Weights of a small transformer language model: untied embeddings.
Each number is 128 + 32 x the weight over the matrix's rms, rounded and kept within 0 to 255. Layers, rows and columns count from 0.

# layer 7 MLP down (transposed), 256x64, rms 0.187, rows 185-209, columns 0-63
[[108 123 114 166  63 147 157 101 104 107 113  53  98 191  87 168 217  65 103 119 115 132 105 201 137 138  91 121 143 111 161  92 139 102 115 154 129 194 193 140 146 129 113 158  92 148  99 118  97  88  58 196 188 107  67  72 153 122 173 118 174 146 158 111]
 [155 131  80 121 125 125 120 166  74  94  39  91 131 156 118 134  44 119 148 185  85 101  84 191 121 144  83 172 144 139 124 123 143 121 157  77 142 173 118 201  93  55  29 143 194 170 100 164 196 161 169 156 184 110  49 104 187 123  64 138 191 141 121 157]
 [157 103 170  78 127  79 175 163 139 116 138 156 140 135  95  66 168 138 157  94 137 143 129 105 133 148 111 177  37 154 126 149 154 151 139 153 120 121  41  54 150  87 155 168  87 157 150 118  79 141 122 137 117 142  50  96 142 103 116 180 103 140 117 175]
 [120 190 174 127 173 118 172 150 166 176  93 200 123 128 111 136 210 100 155  79 134 143 115 127 113 134  52 162 160 134 105 186 132 161 120 110 157  81 175  84 153 160 170 121  82  80  95  92 117 105 101  92 122 142 122 131 115  92 156  63  90 127 130 146]
 [ 91 124 160 232 141  88 186 120 163 134 124 101  68 116  98 110 140 164 113  70 125  78 180  84 133 165 124  74 174 104 138  88 142 159 100  93 156 152 145 127 120 147 129 160  98 151 181  64 142 109 153 172  82 188  84 121  72 148 118 132 169  88 186 171]
 [167 124  82 131 125  96 135  95 132 114 138 136 199  85 146 148 120  73 154 134 140 168 100 172 131 127 177 161 130 156 173 124 159 121 156 120 138 128 110 175 118 155 123  60  66 149 137 119  98  97  51 136 153 136 142  81 140 154 129 131  74 168 159 115]
 [123 117 123 161 131 101 138  83 194  90 203  44  78 171 136 116 136  82 132  81 149 136 165 153 181 151 110 131  77 108 103 140 107 153  97 104 103 121 146 154  96 115 149 146 112  94 124 139 175  83 168  93 130  78 177 104 174 108 198 153 146 115 127 150]
 [127 128 121 130 121 128 134 131 116 125 140 128 139 138 130 135 135 132 134 122 132 112 115 139 132 140 122 125 129 139 128 104 122 114 126 115 129 133 112 121  98 120 106 137 134 112 113 123 138 132 137 139 123 124 115 142 130 110 123 140 134 133 118 133]
 [160 126 185 125 120  98 163 114 222 116 158 166 110 174 138  75 201  94 116 108 157 115 213 150 136  86 118 142 123  89 108 135 123 100 109 123 152  93 106 146 178 155 141 111  98  82 168 158  86  91 129  91  57 133 169 112  81 133 125 116 175 128 146 106]
 [ 46 173 103 115 143 173 168 185 116 126 161  77  57 132 134 138 173  95 119 113 104 155 185 188  99 179 124 132  88  96 144 102 104 148 163  47  51  94 146 122 128 173 162 200 110  90  87 103 138 155  75 137 112  90 115  98 107 125 136 131 125 187 155 110]
 [141 152 152 138 152 112  99 146 119  72  53 210  98 169  98 100  86 140 116 153  81  84  88 121 138 220 139 137 220 152 158  76 193 117 134 135  91 153  82 176 129 191 174 144 105 161 145  63  82 122 147 144 144 186 114  94  97  95 149  89 117  99 158  81]
 [148 117 149  97 149 129 126 122 130 102 118 124 114  84 157 112 196 144 129 141 171  86 156 154 117 102 166 181  77  93 162  80 170 168 142 215 150 138 105 142 137  68 175  55 137 106 138  77  98  41 158 148 131 147 141 126 125  91 159 123 123 136 171 142]
 [168 104 191 108 125  99 155  87  85 105  92 113  87  83 154 128 176 142  65 122 121 178 100  82 104 169 143 161 196  84 103  72  69 128 169 175 145  77 160 136 215 117  76 148 162 196 167 113 170 133 139 129 146 232  88 141 142  55 152 186 176  41 136 103]
 [129 124 140 128 153 118 125 122 120 128 128 124 126 130 117 117 132 148 118 136 132 148 137 152 129 145 126 143 130 102 142 131 121 124 120 119 139 137 131 120 132 127 120 123 116 124 133 132 138 127 124 131 129 153 133 116 119 144 126 135 133 122 124 130]
 [122  78 161 178  76 205 108 201  62 155 188 110  96 128  44 108 120  75 148 101 112 190 104 206 120 139 152 178 151 172 136  79  36 101  74 108 110 112 164 118  91 127 156 187  60 155 172 123  76 112 124 166 228 136 183 122 196  83 121 121 163 111  90 116]
 [165 123 114  94 121  36 194 129 171  92 111 153  98 111 124 106 150 139  96 160 101 143 158  88  70 148 136 151  74 105 180 127 131 151 139 156 105 125 135  18 149  98 207  95 153  70 199 145 175  34  81 110 186 137  91 146 128 124 166 169 181 165 100 123]
 [151 110 124 112 129 121 117 117 140 124 132 110 141  95 113 134 127 125 117 117 114 151 130 154 102 129 139 142 140 113 150  95  98 133 138 165 105 114 108 123 109 101 125 126 146 102 160 125 128 143  86 150 142 140 112 103 159 161 174 142 151 121 140  99]
 [149  78 158 194 114 123 128 140 158 174 193 121  69 100  60 136 179 206  74 178 132 140  93 148 175 120 114 142  98 127 128 116 104  30 128 137 114 117 157 131 103  65 164 109 192  70 154 156 115 193 137  94 108 169  99  81 150  85 166 164 119 151  82  99]
 [108 143 159 204 109  99 144 123  91 153 170  83 180  74 115 255 146 152 111 132 136 127  75  40 123 110 141  99 224 160  60 184 104  67  45 127 129 162 148 171 117  67 117 178 180 197 157 134 195 143 111 120 180 150 144 109  66 119 102  96 107  54 152  81]
 [173 181 123  83 134 120  96 168 124 137 129 138  98 139 172 106 201 127 183 126  72  98 118 186 154 181  81 142  81  73 149 165 177 105 102 115 211 113 167 109 118 132 126 113 121 128  98  82 151  90 101 104 128 132 125 149 121 117 104  74 156 116 116 127]
 [117 139 161 110 118 126 135 154 149 112  97 102 163 130 112 199 183 137 121 135  96  71 113 197 144 142 126 125  95 171 165  92 109 149 155 146 142  92 122 122 124 128  86 122  91 104 119 100 212 130  91 140 180  80 100 102 139  95  94 107 157 113 131  95]
 [ 88 136 147 227 107 165 150  95 206 127 152  95 145 126  57  99  84 124 111 144 142 163 124 163  93 133 151 100 118 163 122 202 134  93 173 178 147  70 136 118 105 158 126  31 118 178  93 136 143 106  92 123 122 134 123 151 183 113 143 128  62  81 105  99]
 [125 133 112 127 136 137 119 106 127 125 136 146 124 128 115 144 132 135 126 136 126 119 127 110 124 156 135 114 120 126 115 114 135 133 127  98 150 153 137 149 120 136 143 109 116 106 140 106 122 132 101 132 122 119 138 118 116 120 144 127 124 118 137 129]
 [160 111 118 144 209  70 152 180 182 151 145 135 154 173 104 133 154 150  89  64 106  83 169 170 114 120  80  81 139 126 139 164 140 121 132 119 115 105  93  78 167  24 110 203 111  77 104 119 147 125 119 197  96 139  98 123 104 121 106 142  63 196 128 120]
 [148 182 107  91  91 111 174 237 159 129  71  85 122 106 158  95 193  58 162  69 164 123 123 119 115 131 134  98 128  82 143 112  83  96 101 135 182 176 130 141 144 207 207 138  78 172  54  63 132 138  97 188 142 134 140  58 124  91  92  49 121 189 172 195]]
# layer 7 MLP up, 256x64, rms 0.212, rows 186-209, columns 0-63
[[139 129  73  98 159 126  99  91 169 169 117 139 101 128 164 101 125  94 139 140  84 132 202 122 122 124 112  96 122 214 133  83 135 136 123  82 111 149 161 160 150 138 225  63 188 187  94 138 137  21 119  88 116 135 179 111 172  48 126  51 162 104 142 193]
 [141  94 151 156 177  84  98 120 118 205 114 151  66 117 155  60 102 162 162 132 115  68 162 156 156 122 128  70 167 165  71  87 105 115 211 159  55 112 187 109  74 146 129 131 131 161  79 169 181 111 119 143  98 124 200 138 146 104 162 133 111  61 135  95]
 [ 74  70 162 132 111 120 147 126 117 107 115  85 183 124 133 170  25  74 139 130 183 157 176 100 119 149 134 165 141 136  93 174 131 132 153 195 133 196 106  98 125 132 111 110 146 135 135 100 173 103 128 151 181  92 119 132 142  85  77 144  81  74 133 124]
 [147 117 135  33 112 121 135 109 157 194 126 106 208  97 148 135  94 154 131 196  99 104  99  62  99 108 162 136 182 144 135 136 113 101 144 117 180  78 148  50  99 213 131 136 104 128 133 132 105  67  60  90 197  86 120 159 134 135 130 189 130 200 107 107]
 [131 125 147 128 103 100 135 168 127 157  74 126 143 176 157 105 109 154 170 137 125  63 109  84 101 141 131 107 161 151 149 114 149 134  92 202 118 152 140 143 149 196 127 135 135 152  75 121 131 132 151  69 115 158 123 172 100 154 133  73  72 115 103 138]
 [ 73 125 128  80 123 107  90 118   0 123 142 196 151 145 138 155 115  87 136 183 149 117 131 128 133  99 162  90 121 117 104 126  96  81 168  99 118 108  66 119 170 148 147 128 120 142 154 132 132 178  57 139 134 153 169 165 139 124 149 126 130 102 166 157]
 [120 120 133 119 137 136 105 128 120 126 127 144 133 138 155 118 117 117 150 136 129 128 134 129 125 123 137 112 130 136 130 137 119 122 142 138 121 131 117 124 139 130 151 118 141 137 126 131 123 122 149 127 143 123 121 156 135 123 130 133 127 127 126 142]
 [170 110 164 141 144 122  86  37  96 178 121  77 156 167 152 119  93 166 128 149 113 165  54 133 144 118 119 101  80 125  96 106  90 115 127  85 118 117 173 142 113  98 137 115 118 164 124 111 123 159 121 167 187  75 129 204 170 109 190 155  94  82  85 127]
 [117 159 138 133  97 126  28 124 132 203 121 133  67 164 128  75 118 124 131 135 155 172 129 154 141  81 133  93 118 179  71 165 125 142  98 105 114 176 153  98 157 106 130 221 149  95 177 137 107 146 117  77 111 131 131 227  89 103 109 162  98 106 166 169]
 [150 144 144 131 165 119 126 113  91  83 116 108 156 135 148 136 149 150 136 135 120  93 107  96 101 101 135  92  48 154 168 136 118 134  63 188  65 110  90  58  64 198 158 130 154 157 172 134 133  90 159  82 208  17 130 145  75 141  41 190 177 180 112 123]
 [113 120 134 130 111 106 108 117 178 183 143 113 109 169 129 127 103 102 139 129 123 208  95 111  78 152 135 115 131 141  80 150 123 118  96 119  63 133  80 179 104 192  99 158 105 121 106 211 141 191 117  64 147 105 172  85 114 143 150 121 112 160  72 118]
 [119 163  90  33 174 131 127 141 143 166  83 102  91 124 159 134 107  86 143 222  65 129 132 105  99  68 167 154  75 136 172 194 112 148 113 119 150 160 157 116  49 207  73 211 152 156 126 198 119 166  85 107 141 114  77  86  93 189 123 127 145 181 159 108]
 [100 129 149 125 142 133 121 106 132 130 129 132 121 150 131 132 125 116 148 126 129 120 132 124 114 108 127 118 130 136 123 136 122 136 138 128 123 138 135 129 146 148 132 114 139 125 135 140 122 126 129 122 130 113 135 141 125 124 122 132 124 129 126 128]
 [168 171 102 113 136 110  61  79 107 116 137 204 144 125 166 157  13 154 149 158 160 153 162 138  93 117 162 137  67 150  98 191 113 155 202  69  67 167 110 146 193 132 104 114 148 119  73 146 177 131 210 147  99  70 167 114  67 122  95  91  40 121  71 159]
 [119 185  79 131 202 128 136 176 143  71  71 146 103 111 164 132  68 128 142  96  99 124 104  76  99  76 153  98 184  96 160 153 135 151 138 129 122 141 129 133 178 186 170 104 191  76 153  89 130 148  62 177 157  83 140  88 101 123  89 112 141 152 139  88]
 [105 122 139 129 132 156  86  92 134 118 134 155 130 136 161 111  91 143 172 136 131 131 141 111 121 111 137 104 134 145 103 136 114 110 108 122 109 113 114 119 122 139 130 107 160 139 141 151 117 103 125 107 151 105 125 145 117 126 125 135 101 166 107 141]
 [103 140 177  71 188 118  85 159 124 165 103 116 167 159 137 149  35 175 115 153  97 145 211 111  48 155 150 136 154 179 162 100 119 109 145  94 121 103 117 128 195 140 126 130 102 112 165 122 175  75 126 178 136 119 183 146  89  64  78 108 128 170  68 127]
 [ 15 100 152 150 208 113 132 111 121 115 125 145  91  75 155 196 151 197 168 144 123 136 108  35 128   2 205  30  92 205 119 119 187 159 191  98 141 131 165 172 169 135 116 105 141  87 130 149  86 109 102 161 106 126 159 136  92 133  39  70 142 143 177  73]
 [120  95 133 162 122 162  66  70 144  80 160 121 112 123 116 157  90 125 102 129 153 182 133 121 120 121 146  79 172 178 138 125  72 115 122 120  30 117 160 123 170 134 113 169 134  84 125 196 126 135 142  99 159 121 175 112 173 117 140 103 133  75 163 124]
 [149  98  98  92 154 133 152  79 106 183 107 180 157 108 131 130  97 116 144 129 172 138 134  66 143 144  91  91 107 107 127 132 133 170 139 134 118  70 127 141 110 119 178  95 172 133 164 180 149  81 172 137  81 152 172 163  79  66 115 143 161 118 153 123]
 [ 88  91 159  87 233 109 115 113  18 163 140 154 106 155 115  62 129  80 161 137 157 111  82 101 116  91 148 164 102 128 140 102 148 137 103 135 172 173 124 121 112 122 177 174 154  80 203 120 163 122 180 122 177 147 117 121  93 114 107 189 136  96 136  78]
 [110 105 130 116 147 129 124 109 120 122 123 133 123 140 157 122 110 130 135 155 110 144 125 130 132 112 142 116 109 141 134 135 136 132 134 123 116 131 126 111 143 142 126 127 137 141 134 133 108 129 135 126 135 104 149 148 147 123 115 127 118 140 126 129]
 [ 92 138 139 132 174 232 116 144 136 133  80 112 147 162 239 110 123 136 160 116 135 144  83 128 135 108 109  89 138 105 170  68 188 123 115 136 163  89  88 165 158 139 208 124 132 140 149 113 123  99 133 119 124 115  98  99  89  62  55 118 148 155 165  92]
 [ 91 128  92  95 193 255 114 164  37 164  43  82 111 125 211 170 160 148 160 164 105 131 130 124 142 126 137 127 121  92  92 174  97 108 119 132 169 190 128 145 142 175 206  99 188 177  65 131  98 136 141 138  94   0 103  91  83 124 126  92 118 107 187 111]]